Part of a small language model's weights.
Size: 10 layers, MLP 704 SwiGLU, vocabulary 16384, 27.1M parameters.
Architecture: RMSNorm before each block, no biases in attention or MLP.
Training: a variant of SOAP for these matrices, 868M tokens, 6626 steps.
Each number is 500 + 25 x the weight over its row's rms, rounded and kept within 0 to 999. Layers, rows and columns count from 0. Numbers have three digits each. The size before them is the row's rms in percent of the matrix's.

# layer 6 MLP down, 512x704, rms 0.161, rows 80-159, columns 528-703
098:510505471502491554525523489500508493525520480522472464486499508492501467516520518508506509464500443531472489499566496502512521476502497449512501514486504498522511535525490511499455528463554481504471501480514500499506527500470537482494458457524496482533483536480509492530479540511546520517515510467507493498491500522481492499529500520486500438496450509487472483525481518499505495497502489493489480503464482524492474454482472512463483525529494546545516496498519514524490510521492458517499483510513519478495501489476477496498497504
099:454547445539539520492496517519493492511505485478508487526463507510493506445484454491482469497474478486486494482514493501483463473543518483459534470466531481457489481461533450529429495459517495484494505491519512497488509505489502490476473510460487480462520482487507516495503507479504544537496539503519538497496462533519482469487518514483525485510474502468495509455511462479527511477542522512529493485511503516517521499496460501476513532512506467482517468501530499498461517439509480466461507509525500577510468519526493486511526505
094:489485488492524495509470542535514519510518485508503504498484507450512523462496524480534480485480517524510488490485523490518560518496470505539498478514467514453500533520512508526469503503511493496489521487540530458462534532505518534511504522436511479479530497451477484485520521504467487517470477450517485562484512540489508540531482487490479525500493480506542459477505465508490486479478512473530490453499515470479485517480501511474483509504454527483500476502484472539516461492507495513559480476490479520466457485540504490487493544
110:533509525430499474486512498507452493513490507531545514493530527535489524502452531513472488481498473516505512501473505510530479493502454488506459485472488517522501515517480479477508494499451512500543480494493483543549456523528501494504485483489505506554488507550495466472515488499568468461512461521468494477478486486455468507515537468517471501529487482502556483447491511507493480513524487514491518502453496496493527505496517454483479489509505451492493543512518505518460545525472534463541529514507554511458474497492469494482423500
101:558539535482534519494522492484534505499471525477540501485461509549470490472477483504501542522520518479464490499515496500542483456508454503499521513501527490486526535444522516526500514514466523522498507501500549505480478479511508502438497512473532536440514490518475498474453531537521479518497521487560477538482473445480483475480503478495505473497466493496547560472542503471490525516547515510458505465501520545445489505507490528506499485554505505495554514525521515510520560538532447480524499480509519538481521479499499509475502522
101:502484515487461497516536511549465481496496501488510519485497474562460480539458495506483533476527452497492471500527492505491547513477485505516487505478454452474483491496478474482514501542487495509513539526487509516503462477481525511512490497543471468525521534500459487455508476484474457483512502458508470541519505523516524499504526497549501489484480556513509542503543508504551494510513494537530490531517488520492452465513529484493532443516494468504479532472518523508511464482499527501476524512567470490507445519489495464467505526
099:521518476541528493520479491528488524454498516521468519514520524493515535523513506573475473524527497536502459504489517485487536492443523475494490498530439498497554486481503553471530474529509493529528485504530509486502493497525522504544504495522522445477514444483510469498475531505468528530525479511473539479496544529501513493496534524528500491460506495492508511527538504569506482507503456506524522524519497506492519491518512478535498492528501540542454508496488474530550493481462524504518466447485513479508491475442505515487498478
099:495542531506469493494530538488478499483473540533460518504463468472470488492525490496498474518484476479516507512505469472497525464495530502537481484499505481476541513450512504488458505495487474486464507494428541499451517488552461500521496468504472432467471428522514495496550493469511477498525519518503501532520470469536513491497490515537535526471492498498422486510515524483541504503493518524457493524545506503455507498525493499533563505500491478544485487494473505503498464507471498497494540498531519468467521532511477495498497477
093:467566518544501491500465512515484523498536519511446482559510527526503497543523508541483515489455505494549507534506508502499510539467498523531461498452515493452520514476511477455498498490487503512525463515497446507487501517538519529527487521484471478537469482527518486508494489509523470492471509482454521513492493500502529492510494470478516495536478465521509475500498545525490492510479480522481467538490488508479523488503534511516519518505505501506572496492513529517483506488502533505552513487482493509487515517490476514487506539
098:502516509508560486452522469527482535487475462509492516507482511420535534500496487528518477503495467486521522522502512511570476485536489545494524485458500480533468527496470520511532514502503468509477497519492523515469505511481475506513477512482506478508482503539528530505472522481485469460526460490512501508453487535490453480458508493525510481474429514524464524477523500489475506546470493484510546492506536457561552491510474495500464497486496474477495523476518489483524497480507466517511493539488491500530491490491479547500513540
099:509499483473427539484534502411541477506436480475489477476520508512486487527510535526517520521486508457490508509481521485478489464508511529491489508517517475486494504478465516521526477478561526507480501487476464489497532532517526468474509512481474453522479502515483524544493457507497541531506500506463485478521526473508528519453526472482502481512505505480522525516521513524494480506497519570532506504508502490518482471511485492501484514513492470509511477503469500457506535534505527494555499468514485540551484534498492470495452504
096:520511507482486495519535504522502504523496551478489488445510478506502521540466509481525525482479537472500524501517512470538527501512513520487461509468558540500513506494486506491480537487531516468468498504524516519518499479483500519533496477516523495440478438514482482527529511476489519509475540483429508533550513534489514526486456461536496469513512489505512464521473492501483488477532514507518537469488494487523469523482478515537540544515538504488469480507493454548533471474478516470477473500505501490525479469516478505476505513
098:532516503533493496516485501528526470479494515483485518491517522534510504500511543492532498537488544504498475499497473447546520520532555521508525515550501474461487472521548468523484528488520523462488475538495503516507527523513450498526534478488533494468525489468540529506476526464494516479531517522497534525510487494539487506538492475506491449480498476477476469497494502517523498539511488500534529421534501520482505472469507530475488505443513513493471491474516464480509492527506495481455491487544501508488449521483501528488515488
094:454501499520468512475460515445486484483508525540524474510488476462482544517496493518500478451439512491472524476516512505549533487461532496478497470498463491495514517490539502527530511503459440489484522476499488501550530518495501464476481476515497552506508482506525487470503520503528543528491492479508490500496454466477491514520500489469544482507478511501503470465505532470507516491480547465478468476498470516460518489496519547519509524505487498485521457525498458511468515537492490516468464550503507478474462529513485492476504507
100:483545544503516491538519477499478478502548554492518481525537521478495486516479546571467516469495510487496538454495480510423540469468489510510505484484480499540463500475475484483500497472482455528535527529493534538511479514483526487519479480511538510499511475493529525501501479555446439512526530493530506485443452508468511474519505500472468521513506499518495510507491480431451508456485464522530478476522481491497518479497468531458490490528469498483525503464495468517515498480512507512478520500525494501492488503437530494524481521
091:516465503451500537483479506495498510512492485523520474484475487505525440522538504499497517542480462530509522529478530530497488528494516490476484519500497459491520505502524477437491499484485505488490475513459480498516476514536491490460536496462488506544527530535549489513530491508510529475489515468489516491474488475490490558524495508452486504492516492519511492515498532454477457495472457500470492482522502492496474504484475498516514517453500491486492533500494514492483514489539518462521516484498496514527518502455493480485490515
094:536513496475521488479494506551524485477500521447437448511493490488525508556501488439511504519560537544533518493522532531510467516471501492507497530500511491472493437495474499456532511469507466455501510499533458523489521497482481518538476512518525511540496519554513482494538492503509507492474510521487510496479544491510523491532475487503507497492498479522529478483500519506500497486517500523498540519459477487512528501454517483496479518495520469487490551512500477476512481473489502486496520454500488523474478497474557485520501500
099:511487507505468494453513531492518516468501525510518477504481543486504493508460488514463543519550510512506422508456548507501523509482478526487503516507469491502501524502462503507496531512463514514533510520504498470537497501506489502534519523500490505516488467493537509469495482513494496489464491518493475449508498503495486485514460474505484548525463489512483537513546515479485498477458496504505493475517504510501509461519526490522509517465511519475482544480589475476487477554464494522503478490504464487512500508492526471461493510
097:505481507498517549448496533431507485527515481526497501481484468501519488479501527498549494531528494543494513491504505470480510482515486496460490514523527471479509524486514485530494550486512534479501512519538472521433507533460501475484486476513478456522501511490533507487489456515522479485536537491490490472486505518483495464534479515516511480502498480492518502498516481505446481502494492504503526499500488519470488489452538451457475438511520491511511506489526488500489529479486532522527509462500535518502522525449452487556538512
101:492449502540525534505450513485514488517484492499515475484534507492507501498485483538460489450512494481535477468469532430498487459504467485530515452489516529487475507529507442505513490519516526520482469515507493466477518524515457488475527495484496546533546493508519465480533493499457512517535548499479504475534499454498508528492504513523512452490515484478541501507525462510509528488554489518506515480540490490506508454491476467515481458493488501548488506507505535511473496527492471515469481483499509508556513496486483461477539515
099:554523428483469528476479508539542472499511470467494426463479477508497520476532513486513462498457549496495540501507497535496505551506505530553550510477510456500472502426491504487500501542486516455472455471490495494488506505510481503499482525478561475513520508504550514498531548479513460497485478465516475452465510485509544469463476476410500509518528507452512523487532491496522512511521523472481495514505526453488499508506512506513509505474488500487497516523502522533482515452476524530555468506511511455486515529452523485472499548
098:474490534507528521500468449479492510453476525537456509458466525493497531495485498493495522526543530485499509491530513488464518532497525496505465514499455520549486537477484503472525550499494499478508490452465488531483457496479569487506509515524506499517466472467503473517482530508470509499469486554521496483450456492514529493503510460487522480504495481490472518503483503513467505509540491514445504531452451482508541514490517508500488498563447506476501510527481526465503514482522501507527453426513486557476522527476504509513491530
100:503476542497500493530514450462481504460493476448508447524467499537535478509543489429491521518472511484495457487556492519475488515510532513499522493470498495453482510491513493531506546441480527509490481489465463515509508476498460532494449503496520494485497496484518514482516518523466514505540499499510464479490464496499539480515510467497501474469474523493506501509483482523516537508422498523521494491492543444520469486451468521501492489512500531536466470510476536499491495542512504502515537506507497508526504475562498482537526510
100:514497487458512517525510488544544488528464506484512458502502478520431485495520543463490517522508519518503545529505509460492466489530484467499487529515473523471505462532473495471515491516509509518488488492460494525521520484461524502516505587501482491535487512487503502508491495542464538476509513501511496512516467523515514508505510500527477500504465506470496450468490521470447474493498476466498526474492511488502537465490501528475495444505487507486489504508498475462546525518473525511495536477514477490521488459493509495503484520
107:472452512520511486508540459510493502472481532533504502464482498485553496534489564498516491502498506486513528520514516496483491491539455505507468489548500516480533494487474473488499524489489507489547501495511519545488480514486500506509499534531522484465515481496509500482498477466483447522527500524544525490533501526521518489517455500501506491498538464474521493497568500510482458510464463516526519487508505514490513515513453506487521473508479528498534545481459505485515535471500501514539542526517493475511559484487507496491471551
100:480505532475489481514551494437510477517502546486502465480472517482515539493509517457473552502532502483515511499509515469469550492517493497517468533513552541459500502492502449470503484504561494466489472493469494532485556528528499510475476501509477499504488471534522522519470511506532516505473529508493460467489477548468526459526475511480520547476511489454487502520537512522498522515509498510453529485508524475508499535523519553498490513547504518486492499501458518498501534465492500504515518479506475509495458536466449515476487530
103:453505495474502504462507496472514496480526512493513482515466490503537492496514505493490518491469508489488544521511504494445475449529503481550469507482508502527465502446494522477537512509473456506525494479476470523464477499522469483517498465556480514540560500469530490510476447528484519512509486530489492462463510518561494542500488499506513512497516483513467502499505486498466506445479534512515484505494529498478489510524503535495478480458488541576545562491487487523495526473499524525526500512494517483466524483509492514482500512
104:498511460474455509496476512466507479510507481468536463516533534495483499514488471528523499506541468460487460518483507543489496503511469510467466520540519552464519523435458442478529489507483532507531490476473536447487503486501486477488506439493548500475453496546458549508527441516501473526466539500507487501522514540476540472525511501489505521507485521488511512523459534521504524501501511485466531525512487508466518486519494527508481517499460497507469519494467488529499487477460477517503484472525520490503500466502522514511488529
095:533475476531488472508488486479473492538529545482532529535508502475524447483521547498475545507481477497472455485483508477529502489541491469512494541517510520514566482512454505506507532486488512512500470480530540497486488469536485460494514516458521541514444512469487507502498504519498507450520474489537513551467513558456497491515476484511482514487522522533531537514483491491488492477537491512531496528506479488472540521506467498474477558482472512529485518523507480497482504480527505500542491481490501480497483466488481488551495503
101:473480518470525489516538478542523490492491492504494459465527504520461515522529549488491559498493522537517500504504510473518536520497470510512515499507517522492522507497477494517497480494514481456541511470496499474467522504497493512467489499498481465521500498482517542465474519472523506533506478496520535472493498542517484429502512536496506473486547497577516520465478460503505501491513480570448415471525530515509467515526496540498482494507479492524527511504468502485487526523526531510488473475491558568490508507505500432494491491
101:506501488527539495512492509517496512490495534524522525517514448490493521489478489517526524459487525540500491480479471514518519495511513478503512494527518525486464507466489518498488470477533488499517554488483486502547484501501473504500464527569480509496531508497493519490538553537498510513506494533536531478520534529533530514495518529487496535517462478515503543514479478535502482470443511466453519496492530503498505484515504484496531546549518501472462525518439486499524516450510468515506459529542524508521526510510465464497510499
102:509484525521492546551536489476508505533477479483488491510551533508494465509454506497513472465506473473467518515518492480512543456455522505497567494471472500528491502557512466539497456476462514515500498496477506462471534490507485485506502488500501491463445518538514486444504527481472471498472493463482478512521493499531507491515503519520489524479518532521471502500509510499470510469518472573503513488473503455530483508531498477485520533495477482501490483504496509511499484513514508483510493520499455499543451475489438478495498498
104:483493541483503498544465488528493474486532484522475526473495497502515512480508480469526524508433504449468510523435477515487459481497503486483474497521519494477521483439503488467497531531511477536491550442475476515511525494508460472501546530504509542501549519516444496482508549500522497487487492520480511516474504479467520478500498515498545425515548509528486438490519560510503527494472480539471505525493475475494526543496490475500496522520486480511475487488499505509529534486507503482510530493486492477479490497499500520490510516
100:522450526534510462470548517466521517499498436500491455522572514532509480470493482485516473474527489498482497460511474552460471431521520489461467519478507484527539507509511506465491502488484481504500495479509516497508487458509461494500487489509499478472474483462562531485522476513540534544510514495450507529503492473519475501498510531501509534513508553486503525454503538522498512530495477491504485495473473530494441507509432484505446507542490428540499503482511507501510492489538468494503540510471490465480506517523468500535551515
095:504497520480459515530472498517478515519502521481489522510539504473467498511497502440521485509507515511473526549533485507507480469508509492538466535468490506529500475557525515492498495503511521496478463497530518525466492532469465486503472507521528503531493496505486506497522475506515466487494528454523457498495548537511494546506464495532492518516504507525513450547472497483505495505487522515528483439470504524454498492466528464543544490464474458477501479493559490538468500480482517485522495512492554536489516496515509487520512474
097:508483498497487455553485482490488500502474500507470473497491515481481476511541522457489494479507499487464509497511449530490482487481533504527550521477489539487501520519510496485475544498454475520468509483498492525481463492502478474514509478476498513449431490468499491509495470497554532537495509527487515524467513478507492524502528504487469478497494491480522518485506436447497494487530491501480486508460506513469495472491534519520466514461487461488478492505524472493542489500488472463489458500488499475523517471471481506508495503
098:498515526530493471498511485533515500497531494488479522481478462454526499522454527521510480505491490509536466486503479515532513485485473514555476512497503435489516512498514461543488495547519475486454478466501485547521501473515490460513476511473513488473511508460455522481459519543472466496516512489491488469481536470493526527518514528464475501485509511476525504473510461488510538525492487516504493481470471489483504499475521492478517499501496503461454521555493475472503484526511466492482480556493453514501454491530518478460507459
104:476508504513527519499515496508514485550482496496521518508511521499549486507520486499507494586479502534498533505502497482521503501496505537548506484502522506517481499518489519517475477477528513465490472458509491437496477501504467499492526564502518504447518478455472478508478513463510525474497525516515492482492564485513426539483494494476544466509474536527495538514534464492504485508551486513484502501514519483478503495534519525511493531460503487491539514529515514441482483516504516502534467513507480478475464467506523489513488526
104:524497524471556454469511502488481471492510473482496448486524455502463508520511490477504456493534501534548501493469522484526508543479511504443469526533521515525487462502478511502487490501498510505509487504530485482467524481482486509528475420512448528570529558526501512488519534516493468446537484486488473487529484490480495481512473486487514485513473461482465472489463505514482452464481484497525441456525450479548509464518496525491475524533459506509498501485528494496478422514477519506536493491527471517514509495501491482511476495
106:507531475476488511512494485529529518502519477471511471525493485486492522484511492493515555512507494526490493510533519536502486505469541486508496510498503510504520492513508468502507512488469468495487511501523470526493525482486486519491504493489483497491520501533469497492498444512517545498530516507507520512530510495434495476492502556507496442489488526482480481482510498486470484524550511515491491500442517524508464512509495470489497487479499500480499492474479496532492541504501507500461473520511522494531486493455471531546491484
095:529518487473498525515494492558521542478489489473460512502486481506526462520509490539488473487488524499453521481493498508501496508476482522516513515526505490482489504514559506464471517532506499459522520519524529485530515496523482493464522461492515517543482481469483494487504488502454506503533515492515515476504527478482496540469462514511477512484465496513472526502460473495471494484490506542509476502524523452513459471506517520488503460448511537558501507529476466517524539489489474488510536521483508517535495504461509521521469506
098:487468515545485449505495508517504471512476477472558494478476528491514483542507517532476504456486434516514501488541476524469497486526511480529486465538489510500497490558490520513523505456482495525492487511520503550506509460466496487508492516475493525517504502536509510486513472505543493538537543477499499526509554517524534504528509529508494469539496536493499543498523533553514503463489453490490483485515526483500516472491441495492492488539506531513503515526512489472483518490498504508558500505494476481459506499540480484500518523
098:515513502494496489515506484485484496482523487511480540491506474484521494513548488449479482461538515500477498524539523497493483515521524525537542518465494502471479540512480518505507526526508481481490533477456485516495493475516499507555507524499507526530515545486479524451456486495532454508492520492492540478500489499499530524500504505490462491494499536488518486509494520491460522476506525498470487542506541512533539488482499474537472479492484482493508472510483521512520546478497523531462502538501435512463501510541481531486476529
099:499504490517488469473515524552521547506518496526480501482536508478482476478459519471473471525492516512443525498506468456471527530509487496550492449492503487498505513522477466558495475491486486477514516479542503476527476523493457456535491460460490477523527455478447464524534510473537511513486466507462498461484495475515482515498476480499490483537474470504506449503480519526526514484471472512477523515540478477524484436469488449524491480537505473522475470481502496463500459538512511458483517469487499464489500470522484496495521486
099:474494491497487492514516490501526516498476496509500528477547513529516493489528525520527568489466476517529527500533486488463490525516485491525511502543488500486503540500496529538513520496520524543476531548484487500500422505494467535526459543504501486504499482464490526482480544511524539483533470531528463521473538496523475519466512482552472523485471470481515478470500469490487520540459496519480537481456515466518477504459449512502457479513494508460518478519487515479477449521469495506543535494487501493550503530506517498528516548
095:443533455526517473501513477487480487493529518544511507517461450476509502488544531515537481483454493483506538511510537481482497449511519537474465485523499484455502499528511538519523529473489485466465484519459552488463550452510520507552518463465509525489513544562541493530588478459466510508516473504501520508490504522518470490494494488474482542554514504506490471505477483487496465476481521507513527511443467480528543509557490533477488478497495483483488471462507510534505501508518498498515494524486522491497506479523528500491520520
099:509479540505509518507517481502481491512501506487482465502539457489533494516544448489491540505519518495493514475484450489504494471510487482516500519470578519552532515512427498515519518495478512476505485550489530527495470484475487496510501528465492543512520476555499509457468463490463474513551476502505493496461469511511486510491506487531461497515511485491482558478429516541486477495498511511511529462507480493550474491482511533468519482501533483498506478513488476495499497521496506535514500501494448530514524508519510567493541523
100:506453477497524483536529481485508509447510482461505456527485507521480517463449530519480473547463504498464484490565492522511495535476479512501490492489532450507484473535533463526442535518508483516458532503498465508462484490527487450501441505550543521498507479506487511544485493498504501493440521510497477514519514486502453486511458469499518517511481483485531492493508472518488501490465481508503521487508519532505469486493495495514508524490483487463537499493515502526538562522513503483483499529473480436478535524514474482516486535
095:527473511501487459473490539485529551502512473496471474491475511520551466537499488515487482472492528520501493470453534455495469505476516488519459488475500506562493498550490451484529515482517524495517535531477542485477476489511474516526513488467493541513468483470494477515493516495507484515491521519505507469495480468512513544493513523515484481507492494500515515503526478439549477489462509491491522508504534492499506507531477516515508524486467519475472505516515475506492482449491543500478500530484510531490501508478520523492543520
100:518517519487492515487478509497504466494513500480534508468508472503517499506481511458457498526488518463508527516521542512491509543461487485446496494485522485493495517533475488488543501528472507567509517483465503550483542438506513537495481498457481495480488518491476498479526514491476488523516502511500502514490509462502521419509539493529530475508513524469464466481535468520493538528528501518481494462425523502515536469528467489512482502503452489473491517498507539513504488522494515521508484481507473519465509505522505502555525512
094:513528514536497469494509474503513547525542505506520487522472498529515513488471489546477509439530480520454539530558555500515497529510479492488505502462510498498544501463510538473514472510517496499486463495509551450474514526496521471528516461531500509520481452498495507481485534488506478487520511470492490505457503506499537513502533516493533456500485462530507555507518496496495535522524501482520480485517507548507527474466494533508499522478520471516469514500472522452499484505471512501499516460500448541506514498476488507531448486
102:545480491542521536476493497546524506412487463556495480491510504525481503529520518448515505494465484497506522519474511535509517515473521446499508478476482485495475480496530545494530511491490469542480498473507519513479533528515453527548537493544544489458502497478451518496509477515476522487510515515464498491524504521516479510490498509521491511492479498485501525482493499488513479499521483490502531510530515539539503537502534514583509481488546497477439476491522438528515514481494497507477482506474512476493469436455511509542487533
102:434520498506521526500525462495529511502518508496500523457530521496490473451529493464484526534531454497493507486503471513533557498474450493522469467520497526484523479489490501497500500476477512491501475488491529462543471536557511529512505506489472502521509574543550514534507446541478552466496504479470490499482513547463530497505532482532498491503471520510540501501508516516438559524473536492509531530507504489513500504479510524466529523497506476471492491487500522460473479487569439475501512509481485488462503479512520465475537486
099:498489518543506577487481515492535466472443528508524552491479467494472489469510530500510508515500537503517460517480512488473504497479509493471464489540458473499520491482482509496521518502496512511490503530528521505467499448505507548529473485504486518503525494495449447521520499510478445495516522521456496496529485489482486548552509512473488467547484484488460516509506490462514508480489487497516489544468479516499525504440507472461495503496448512438462514467476527522471491494476488533468473495530518535547524509493526484507486504
107:454456544515496499543488483544504542510521515463478510486535477498483493540518521574526508540453507511505515489521504519476516511515481517508508501464503511488471509504476488464465516498474493521462518524481491450480485513493548462539456492502522532515479516504466527557490485450514500457520508517481495501495508474560573459491512502513510495506440517519461485516539489490469478516555514523513492457508511498512485507530504462496497503528490444471525507518488527523506507461540493479433530522509518488434478536484477535519501496
101:466541510496454494522510522496534505515477458462500537519509491498449494480508517508447516510472496489505541527517525535489466505527498490473494482489501497513528515515471514559505490476507532510503488509525538516516495489531488556448533520444536494530530495502535471485494462531485476481512514487508479488510502506498497501521472460481455478528511493485524430542474504507500503510501479486493548496488437507506439501503480513487546524438457508477503530494443511549510503472535494495501490514510509491529459496463509456509541456
102:490503481502488498506490469497525476517549526542523454493535514506508494464507488467510440506451505497455510513507530499509489502502502513505460529491560503514542486522520533483477499520500498516500501490493486470491465452464479546506478483489521466518482518487517526458479533497500502467538550502508495544513498519451541513535514493492434453507486492517508484476526532484499524515501497506511518469508502538482512481470529507493516513479495487505510494465488510506471510517466498507489451501481478472501493544544493514537479514
100:483513524535546510470511484498518481489456514529517510533546517519523509471516527492501538489510528459510468513490474507496491459526439459485494504491483492469563470470493504552495460519501530485529482507509475515511508483508546467515509521468522534486454483464493515489539456475475555513488555501483498498499511474503510478469498508488487471455465510510507462504511506489503465543503497533520512516487493519499518489555506481487505516442480536509484517515479540510469515466516488488519479476496456548523468499502518490528450492
101:524516523469500512515487501456428520506511487485507509530531557505503498538480528513509534549525509453495519479502462485448450480471478545485524493486508502543510499522516524459491481517524510507498535476488498499485412511513500506495494481504488524509513555493491498510519478535512503527473505528495502482487495540470502446508498484470499517506470515520474544473473472510496474496467528468476489522501537530485467468510473462459518477501526523523495475488505474524474554492515501497496502499496544518494485487524512497471493479
096:507501426521483514500514530558511475533492511492489504523496496545533508518551578446518514485484485482486472460495494472504498516488501477506509506496464517447473495501479506483532501500495492500481490511512478472462542523549453488463494488497481491518465532495523519448473512526535501469536478510522507468507534493466500513494524530519476531519463534528485480508519446513508532534514506553491506511533472519487502474519475475500551502472487527493535513482548521549481503488557500522460499494522512514518471547520509497472476475
099:491521538493529524500517493492487508487515499488501514488482513502505530483476505509522481462506450525541503449489454517507490511551516474485489474542497512526479465469536511502495485491516523528499466513476509503484445460542528498493542535472528512497539498500498510523461528420529523500483470474508528489532508478509522490498465552535518552536486535496493523458532470519480520512491510505448478551549537510502515482483528504500480460503466553543509555498518534500518482489543496463498505480530487509506485503475520497546479530
101:467490512499472549518514487494528433460486509512472547529509486524494489546496519496498507509501503556528556488485507539502495505500459465485475501478487461473510510505473539543490513477556536478491507501483491487509505471503474454487483505513468491507488505506488527451531472501475491504515445536493547493518483525526504489530522499489594518513497470499500500475516481505491472485497481491468530465489471496489532459536537476503512468515511524536546492539491472493509468503525507520468511534508497475532469470500499498486453518
100:476513522527476475521506499491468462513473471545527477554519532492494518472514475506496557484490462500505499456515514521461509476485473476530487491497510483560469529496512469543493516486501481499441474534519473520550542540495514506502532551522527496493499523510486499517512508475486476535520511465523513507476485496521514495488510503503528486517505512482487494480520482460469496493499489451470528562529488459505519489484442518481506510477530517486507479502511514473462497487487533487504499459506515455485490487459454470491465505
098:451509487486511494535511513528534484496454494555500506445517469488520504546488496519524508466462521488482529504491491518463489501505505515449496492485557507442508498525491506498493513447493489480443519517475492506484502532532507505482548510506512530505527508453465517523498529499556450506510521499495491487555557483495516503477462493502524509493523471482536529535507476477494482519535505517491507474484483496474502484564508475486512541504498501502507504500458468488502525549515543504499531507507508514464488487528503528471482457
104:482464517523474483522458471557474536511514489493491492513514508498470510557530489451482506534497510539491482426537510497503523534519529532512519498525520482486501472475534471487487453497526498497499501501470535469455511486528507486460484494506468536479512456479523523490469502508474508524500479525489507491528487528515499495517530520501489466461503498484534525477527487503433493539469481479510473526514530507491493489503533521470479529512520516491519525480494476489475495476517513511544509501508500508475477484503542513483512515
106:492543512463537480476531484483484470509490515470515471467507519516506500492484500528523530480489481519465462516524477505517537487476481522473487481488494493528504515521477476451529466526488496477527531465453511539510508474539499543521505484561517540470479510492511515498471487501513526523494512456471488491540525505538500529484478474457489496496481481452501467510513492477500532502472497521506496545508515506499497510525545496526535530471523453497522505551515501465499466529500495522550506525473498514524493498463498526507529518
099:519469501446496477547531509538573485523544564514473511512491512485553482512519496519499553514473506501474516503517500482537479480521497480507491516508499474493520454462471492475473509503472475510472526521503508499471487517513460451506508484505490483454509500481503510505512547510527500523490434496519463458539474482543505481473539490496485476517489484460475516491510532552499530527542495516532498505528511515493515516531512511527470532441481475532504506517498454509493504492483441478479473498511530505513484443520485490522523497
100:467509514488527494514461566480508490497470492480527468471480517541498453509478541489476496450456508455507473528516477500524466459487513500456547501482456463511502501484508478450473506491503527494528475513493519493506499456504504474507474503509450499537490454493445542482508508509489536541502509426486502476455492479505469484510467549452524515500523486521460537515484485535509532476495477473480514468481467527489519500498479498513502484493515516512543548495526543457514477496490539525492515513497507479536509468550523488549524486
100:513467522499507519495498491470501455487508480528482516498504522520519461420507494502512541519516504486499458490567517494511476474482547508482501531513547526509530508522458510418516502490517546494522526475495508539501546504443470489500485466539487520522448481525532461510492498453526510483527482526512507498541520550514468474477490459531536509467488497513518486500507491507515477494489485492483478493516485525514517517520512516481534497493501497468488471477509511520454497484540495503523450514523531483505494498475494525503483537
095:484487489538524530492470510522492495512473475526499542493538541498464528467478532501572464472483505532521469475502523468513492486497487476544483437538509447537539524457515479526522494506527467531500487481488496486515525503480500513487465531498529497521516486502487519502518509486445453514503439458508474495492500520458494508484522465517483505494505503494459474456496486530496489483442497542520474508496462525522478505502560488508480527499498519479465491491503458502468486492450473477472517554475501498502521530507537445502500542
092:499493505498496471451478482548519466478496505502479506505535515514516498511485529490516492484453530478469508533463493496492500494464473490476445532516517502478459494485472504485495525520521520581469515484510464473503552503533526519530520474462483490536514505496492538547453500578493483483492510548510482489501548503535557478523507498506540504495526496508489506484496533505503517534521487517533468510502531499465441488502498532499502480471453489517496510519482516523455513530490460488482463472471503488477446510515553511549501515
102:579484513555494451507473497497460483514510513506478542479513467523508505498512469495526446471496526513478478504516496467487517462535518550512538506524546515502494478518509485485512503512495488504520514502516483457508509535491509487496528427531456478510498440520472541500485490520483458491493454494487494503506509522514523503534473513549509528493462500544497508514532518488496512539526516487488541520517484466506465513518496473527540477501499523513472472519533505507517480527473483496506487491484518508491480482490489475423537512
098:525448485488500484485462460547529482480501492527472531468527517519551505482528481547505479534537516493504509500507524508503486522511508526473506514486487449524506507492508484446506518501510501494510491513519514466506499547515516489502478461509500502487522419508487522501510502446529453520489471504458496453512495520508499512492494514525476458504468492484513488490453523512524508510543484542524513500505468498499490484498500522493478420527432517499477467532530524568505513490548509483488480498495539486493502503481485463556512542
098:532527524508494500514500462469455492510487523471496510493506488525492478491529506486513500474479521469440513475500478519502472476467527480500545518502497505509482500497490500474464521493528494499499512514528453479472507506462515482457488492449540491458514481486484472458468514484533512537506502453481468450501450489471521504491554528501486498490479518442508495476515485510514505472501492507486505447522528489502493488514479514512485521489504494480528482504524469523458513500500489500498501489476504446505495421496528453499515497
096:528507533471482510532499544518508535499467472464492503484466517477501459508472527440476503470547532499527537503441483519467443515512510540456527484523504498510496507515528493514489492500546535478465494527494489477459490527496471488508504515481508480470479426495501474540508473499549497521480467484467515504488482512439483505553501487524483517476520513440501503471490460491530500506493545522473463493534461519524511523478522490486495485528469466479509499544506541515496497495535529515464487506494462526469542494480554484532478487
098:473535493487508464500507512501486513446466480473520494496490472505504513486536497471487539504485534470514514508484511498502489515453479492465481528475524520507520524523510498428484502497481502488508487512524476451455466488503530508549475518508518506533529534519459496496504480517509589497546464481512525513468489535492481505510540476461520491499483497521505502470497486488471513460486493537530507509452422491535505485510560481484478480482502546478491471482475490513468507506498467509533445421501486543512471482501525502492542534
104:459519532512510487496481477479533477504561520492531517523470530502509516488463480529455523476480454505484469486496494484469516507515476507494472486502486474540492473513478470491500512532553508491508496525503536448508490500492485478472463476554507466534486517507520520548477561482471518519479516514495500491546444512516520519514458489495494482522453510492454461488483489538508452519501508517441481506513478480495471504490493467462527509540463501459473498502526519531484498546498493524486503499521532501507516509521489469466497516
092:549490547511485505496499492546543497508490481491551504489538465472449501537480499515457454453484511514518500520500495496534539433502489484522485530457507506478484494552471510518480497517543571490535482519540569462516522503511534483497528531495424471492478498494490493488462483510517479498539492467512465467505518502500479506462490468529490508480566489505488558536531515492499540503477482464524535489494510537502478488492498548507510505487486535521499480526510479493516511494476517500516477476516520539491539490511452538519509520
099:495477538522512541530513540458489517524493534504544514525454483513506536434480535455490514553517522506485507538484500497501512465481509497503484495498529470487535535526463506526488552474491479545488543527488513498491511547537463516506493518471490516456505488503498450496471496517514473530489498500488470496491529489481475540482526473494498558507468533487496507496486496501462496516516446464541536484502459474472489495519475482523473465488494492495466526494487475479477466473533452504469467460475461483498491485500486528508506564
095:510474545460503496509479451497510503494486481487507537564499537470507500545540532469474539503463520480541473484513524496497491501501481483526498524507520513497484518521492503502446484501469519499491503549531510471527535512514463497533535483483486528491491495489505505499484525458524511488453467475529508473498495487537529421535502513488466519472492515522508472503501525465491536515480573490511467527524515499508506486506471496476482479512523520474519513493509517500469499509515465517502523508506515480506506474504529464517499509